From a checkpoint of a small transformer trained on Wikipedia: tied embeddings, a variant of Muon for these matrices.
Each number is 128 + 32 x the weight over its row's rms, rounded and kept within 0 to 255. Layers, rows and columns count from 0. Numbers have three digits each. The size before them is the row's rms in percent of the matrix's.

# layer 2 attention output (transposed), 576x576, rms 0.0926, rows 505-570, columns 288-335
079:094140136208084163092122109123142149118137140164114108161170141143085127161105167153154159108091070131192106150150138131127139105142147154117131
087:157127168123074140120122148146134126121135145086156077158066155163051137158173195137106126118135176122116119116079110148125129128078084065145143
089:136097114158151140134185159115140138170205116120133144216132127155109131172169141191131109206052139142137163107166147170146095104152123185143132
085:126141107151097209143162168181169132117068097079124133134165149095105088160148123082113101165090160133165149119111168173111104101095117115139100
086:148139081107178175125062076168073124131105123079154131045087155131150141112129075079161061123075115144132117110139103197115150152133148070129157
086:138145129164124114117164089098142077097174081167099151125137085108091083120124100144148119087187102119089116156120144145091165076124127164120124
094:133106132110080139136102115117179082101127131106191115118155155078103099125129144131073064108138132134132146096101171105163102113166107168093124
080:124119180210157154176057105074094087135189106118139093168077135179166164102104110115116191143135126107145105118156149082148095144195137167128127
087:085095121175143122053088129177158100131114163148142087134183154161128181099135111119104117092168120118200147103079189112140200098146117052138084
083:166129148150109107189114071092086128090138114142157141120140075154109157054133126148086165155175122139116135089129060108070108102105123121113098
088:098096092154131219151140059094126165170121094107077167121107184130171210107137116170131086113129108116137179148139134105112119120158093120119155
081:149137158155152124104110113189083158100057084126093110116154107098122136120086135104111076076180085175165166088122170171150113121093100078160086
082:136105107083193165149129198142211115120081158122142109143126144120100148093071129046104165139092088095054172106146078075171179169088092132157169
087:091166128153086121121126134117098185086124140179101078189101128103138159089156068102134102076177156144146120126138148201086162114119146135108136
094:128118035129105102161153138081123128084104192065148086157132119087164155154126145133188158120141141065140128111135096100124105133089105075139122
080:107144081108085077121129143148154129102105130122184112105089114212115139124097089121085168090141148151151169160101123106136109155141092159125124
087:093182171136163114119128104097120101100073059159109198196137113141200087090101135131139111155096162109085146116114115088123068123082175121063117
075:091145106039115113157164041107105142165153137135124142146106121143132098078092134111094103118114156139082109111125101106168159179126128144146090
080:151137129131101119113174119121116045070173123131156108141141097089160060147074173093128126126106136094123135126199133113121070168136094130092176
082:084173100106145099149138123162158142085109144149099125070102140176038116118116137158158184140085143078110114143099043199140121161114146105150099
094:115149167134077163129199100120137088096146097140111087174127155107127127177153101118121138087186155115147117139122096148166171109059141118160136
088:138131104139169080136090079069139143136097094109132139082130062141141135219172091113133066127140068172099093124143172080104067142073150136105143
083:069146170160105128179136158124159129123123047132215072111152119131079084198129100111146115130109116103150139219151178083105072143149160161120155
088:134117112123108174172116120160124203122077131162066125125103097162125083143116078091133116081164137106124142094153093173099117141135102193118218
082:115136163155127074107117155152123103108130123118131114123153194079111117116122121153089144137145099142130166103136137097113114111157095126117099
085:125145203147067083144160031127111131081149175098129095144144178125188106119122153099090092099140167118163158131107126141134162147094157135086113
083:136097079099102122100174131143173061134102190174115131127143103068174094082117168107138123145185172183118085132109110131165129144083150126158121
080:179112116107141157186104096064135173152135120155137129102164170104153056138141106060067107091093132136135135115111080115119127119089195101149168
089:121128187144099144151071073138113200107073160111111179100129115138113164095116113113137080119156105122144127126095129172113138129058099161088114
090:125147140184173155139121183165107147091137124092154104142110180096152126143057112079105109083136060130124119181113146084104155132129131105128119
084:096172096166184121148145113171086213072146104124112128091136143152137109088110109123147127101124134154132149109187116165177080161137162145145083
097:112176155115130102089143119108088078078113134112086097163167189132131164093176117185149182114146157126199095187166158088092163114130166073105117
081:156186140182176143193153158141113121131158070180144103099109108135122117090126023191137154102092132106162116160109116128127156102160113146135141
079:160154157131143193107157164143173119080158115145151094101121152146088170192134124125104097190112107096098140127153127148127178121146077137139107
082:070160100126127158144103101114168182078119114150155097076155160074162139125143124145125086128075079129184101118055109126190123126119132101136116
082:170151146145127143170100208118106089080116145156140122135134127139094122088161136169156153146109152138109158165156229071105115138153132174136169
080:161135074112100128110180125159106072106113119070082111236142157125106211124152124128106093056129108167175091151126125113108164180112145142107118
089:098109098087102116080080101102136121160089101180076083174137210078141039099121161132100149096131172178186125151054112136130128096124148095099133
089:171087134111132207112164129126116082150187133156083172133118148171100079136111085087165096151083071097131095141159146098124138168121136094170130
080:131128219150074149139143109139115094060061140162161131157169147095105170095115060151145125074150133115130130125116136140046174115087154102125076
087:182131149198075166104139135117171101123126093139139067055134189164128184143120140114133097145172140098073140145089129136173135122111127139245203
085:146109105101102132131131145174083097108159184139125110129158102139198082133131093152117135152111097187158107173169123142104185167152141116130071
082:110076128075117147160199153157122150133131148066106211100146158136164150155128168122138120146100166165128152118136120150179157104073115126192113
088:108141133121179116174125086132109117112135076175102085100118124133111157116089114088176104102196145155124079153117157157106199102121119153143133
082:117152107109131146119128114151070053156105141172175070164137137153107166159138113114118081064176119134145130109190140086085125079177136131132076
081:068121159161081178159160061123079095192174149090136105155150197087095114152154131172143154111157130201161111106146186089127111101184122117103116
085:070079087138097155134189121079182122145122111170182142098128095142095144165111121136165193129065090113121094109137122090140104091093075095129218
089:182125099171127144102110138129161039120170094220161120140108115133138116097114112087174157074111123151111072155058151092146097093139091110101105
083:132133148122122108149143138126116116131113172128136121165090172124121115118167168165134178155179159093148118123124133113139129137154105121176118
081:142119094160102115189099126111143118122107105142111107126147104105129132154095125127108103171124143076116126174077106120174111151120085153127172
081:104106140166149130121105178140120145049060164156112141075145136158161119132098102095095095095153085119073113162198151108102129125149144173145146
082:117131103083114168104186130158140140108152152116139136187097122146121107159145126106111103170139122134190068106103141144122162134082138120091109
089:172167144117158126121154156139100135107075139126166116125140139084143180150162145113148183113149153133155096132101146097064100080175120047099107
078:136143119195183129089166138113161049165160089111118096136132123087076206099119127123105131099128160128134119096140159121143147094130133128096121
088:141091174121066139194153107133099095130131103143126111088174121141134127121104084142163099082153166146099162133085128148093082102130177156123108
081:146190128107116178117133151198154131110148137155188113103157139084110166184119132181150140182125164125140139126179135119163137142075124090154139
077:158126178126200155152163062210158131168188129165118133102131149198143134110134124108110143176113144158128158157115121122128089139175128148116154
085:077146164145106150104137156172114117086178095179095131087186117165088033126154119117125050162135023146118141172124098135097141076116085177164127
085:158137116101051154149122168141135124105129160040080114140168200158189172172137106119128164102173096095133106150147063139069160148099160193170094
084:116137117147150076071124116141094210123077186167141183148103070182115150127132107125118135106141111072123109095147116067084113210103126126058095
086:065127109163087098101104106205104075126148171120166116150114064111051169079112140145116075117169138112250128124139149166115195107107074087110140
082:131163117145109210115099140161149147109106102082112083133152163119114130145101089131060152148104097132170021172161142132078091139070087122105105
084:113101077126120127146131185113171098172178085093125083129166141092144129113148095085096141199132124157132132173150113148141194126128139146131093
084:087101073142114142135125152131135158136122100150148119146091122119154070094080158145118102155113135186127166090139144125143194076102151125159136
087:115122078173178105142136113133135112118145101125121139149124134145112140149144102137145196143132129113148114172128143093118129099136136087137109
092:115136078088134127102182087124094079154128031098127116135124150151121141142126187148155134101138152149199142149089150189139137175110142155129114
# layer 2 attention value, 576x576, rms 0.06, rows 506-571, columns 288-335
095:095113154119087165072138089114132169147098093098180193111150111118137154108081137113113142086194118182135100125127197088140156192134164161101132
096:084190136096149143155082114099178096121141147104122115094149150095105058078135125098181145125179111105092118115122094119117088100072155154121043
089:121105173117178106172094131060112145138213154089195125077124081159104130076121121115106161110191084111118165105162091111156122114181099172097147
092:163158158144137133140169142132219122147161114152154167135114131114123090110092191117187135131143156099143138156072157145113089123125160171117108
087:139078111155088091115139123133132168120116145108121149096123098211161138101110105118089128132104123097149144104122135134110133162114129126104122
098:129130122154137127123166167172099144103177104131070143135103094113156141147114105065159139164112165112112069199095070148118123107151144170156075
088:144087098151111112123162056105152181148108120158109133121150156128144171202109145125104099117155152130137144123173123152125109161127082107097148
094:130068183119047069188162139117113087123155141113158151109130107114146133190078062161128163143111175115088147142132091144104093133102109185128108
090:059097107144151070136101166115163190125121154164129128047134151150130134166124120118171072097092131149140131148169221154125142163132102121106137
093:191172150145176104112093178144147139087134118093181088128159080147137070169151072155123164161169159133072043146125161137067155158110128187117158
087:097150101138135128138154164152130060144180126149121126095105109152137135057138147159089189150054172115100135152122105143173132141150153160130199
087:152150151152101119075184065100088159168127067177088174141168107115157097149116113089142124122167152166153164148120159128077114132151128154136088
092:181107122107171189148080112156118120146131126066140128114143110198106155157123141132122107119059099151144133160129105158150113171124131114150101
102:152148191058129117159063194141104109117116103100097143147123141133142098070126177164101115161124064175165148135133096113156110095168111133122076
091:151118167176123101158085134149081131134174171121053141080138191097107072067134133117146127129091111133033049173167125169130135124144138161108112
094:090094134115144104176085134106139124093140133047102111065109152058111118172137064097108119117135093118170125112131084126123184125138121114144083
085:166085128139188162165183151135163078168102118133050172125137072079129120163086125160116100160130132141184098119160093123149130126107155100122180
091:102067118055087136141063141155162111159092140148141126103094137141121122069149101163103139142115125160100066130106168099156140105145136146138055
090:181146147155166169097091155121124102169126119112176152145127195128137146152125111125102156109118131174141162127176170086224100095151140158112114
099:158101101136159110171197177137112147154136092101110162100118154155179152114104124136092168177120100133146075090107182140056146159138131134154135
096:127138133111143163134139229146215074161137125121111129141134110075112098039099185173138134151100140161128139181109131091117149095154121152083039
090:166161100093123104084049101104118152145101163114133151109096149153206155101124100110121159160075142099109115088172107178135153138102118105159085
096:167128120160127079121160128152110087071136138154185110156120113138114142140159169149163134114110134132084111125079141099204175129161130062110092
087:132159093127147170127109138164152154127129136137161124119100059108127138143103133161096141166078136141126118142115149137134121127118114104156153
089:153091086144127073117083182115104108118166086197136125121120156136099184178090105098145156129120107089114171147184101138097161152148099114141149
084:122131144079144121156149084118139159104114137067138100151155105161179134129140106193130145122139128086137139147122136129049133046165148158114174
087:140150144144102101113052078123089128109125152109095168135131082129092166071159174117208148127178139171127140150140117117141127115132130091117101
095:147118072123134154126189098144139037138174134161116181128153133151106103160105111126121191112127185170128104131136147094135120165101150118124144
096:175110106093124127129100164126102146127110136200116057095143118152150125122152137095087150098138180101127127081113127147062128141176133126110167
088:133102180180113102112095169110156102115172134125174107142169131145172092130159135071134195135094107135097086151113095167086136071140126152122202
093:094107143128132088186189114107165153146086172136142145093135087093160153122126153106046094149113088145104157094077121163136100107135128133137149
089:089103074104070132103153092138168144149138144087147119167154160149146110164159188095117131150162089101115178131085141158128114118119125076148109
086:134116097175062075104099105118145174121131084147202143158108087189159067133097185131152147060188091104108063135118118130150071065100129146122148
096:127129149145103119128149118100095075123091115131061154135160087113110102145096156108145149154193140157087182125151137162082126083168118138112141
096:098139110094109108131133097126114184136141130116098093138141098112156141129145098111106128126135142121141148162081095141116136074108117123125116
087:095136117108130097113136150157130137161141105130118139125121122146148098167130135214119066177119139138118102122117160151086121161126143147163219
095:132078088151145063142218168171140076131177165079132145097138088153194137170098075164076056150116103081126132137159148126145139114125140134089120
095:111142146139126152161102091099119108134098143129115134138105071117141125122139166183095194078193125126127152102090126153167066080131160112100165
094:118109057109125144101158065142124161124104130138134138135116061139085157158103168151132112176144171099172067089055218093159085170152134120102213
106:147105090147130104078072148122084139095118159181131191165131137093141101162175132141132157121116173100159089090107142152117109155094102105100134
086:109192082080123166120170090119114146142047092084132122125118136088107137155137148107110139133104159136170161119134093149158094123117153133108152
093:070123093160113132171095107045124128152099105101130103116118192118134123101122114149153143133150100132161099137113134111093128129167135154142195
096:176171089169056209081099094121120082135170147102187176131134140147125129147102152175091156138179148105143179089094113165174041133110121098127118
088:136134159113093098119129179122171140112177090114129121092128080115109146084138135183132123166058118114132133178097176151114087160123113092115046
095:137100109159102087176151195136146088095129107123076162068119083141198132050128055138083140119140111082086208179113054112145101117094121151111063
093:172152112150123157120102143137107084143125130118084131136145113155139123083109183202087124138171144150142129107156133113069153177112142152111104
095:059094155133126104171164121140137105146116155104183206113163053125102104159151153119140083133105153174143126143190112119118132154137156116135110
095:131090127149138164080157136108111130166138122107127116082157103100152154143143012108107092100082159146164143161111170110040136150138086111119171
091:091094164108155145093186150176141154117153184171099153117090137071146103138158163093163163102114146130073133106150155103129143113138112108172048
090:169136133113095041131120063131165132131150165079158139121097122145129141143071126136092170077134160087208150159129145149213175183133134084115188
088:126134173122118121175074069123134121177136125155093157107132104140123148079112139163171125125156172115130175129127125090071101133104138145157188
095:097089138110128143169186115133118122169087162171092123154101144180074139075113150092119083144081125108105078158146119141125123183101141110109198
092:128105104073082048180168167158141174103136176152153125191125125118142107115134120164174132185201140139151119098099078112108127155138131101159071
092:185157112148159102118089123119147205119142128172156161138071089173074139162139111092115095172150113158166104116125117064129173151125110100116108
090:099117117081100184153165172076096095110109156093072141086106150126138134107110168089120174095120141179058166138107123120109130142105127132106101
084:119099095171110104071131155134147114117122101174120134130099153115098163105145120126166184116170120140123080171104129102093088185151139118121161
094:147143119128147140106071114072153140162119113118157087183157133161140158102100121159137161105145164117093129099139144154113117119114152121133122
096:128136103141153086097115113157100143131060153216184110168097128099105149112145167107145140154123223093145139156080171143105153126125128087120176
090:092075149070190164190145112097175122096138129146130098120136121119142161140150147118154110208141153180172188131099146154131161116128134120133167
093:145152174071102149166095166079099137078156084152102121096121143156118113163106105138138167067108129138063180158112099142114095142124139155127071
086:108146154163132164132182111118116140129188145129143162104157084155122133056110183104205122112134173074061194099151125163097184135144108176179147
092:072158160170113157060127076129130151123122224158121198137149138126110089127131115163112171114100087067101195036132116131109066104159123140102191
092:116135146105142091136071132145119078114180180104112113123116127139097132120137153143141160082151111096145135136098131127117108158121106193161094
090:098129147119134161117131127090190159099150157138133112134154126057164096094105135153094113135110144115112142082092170136151136111116114095149133
100:158131134158173160156079176118123202139154170112132119166128114112154073087155133147135134113073090154093138147161085133135084091166089082105143
094:091163135104100158129115110125161158138126125197132139096142113090145148115117119158146153134085185171157219137115101157163180111105108119159076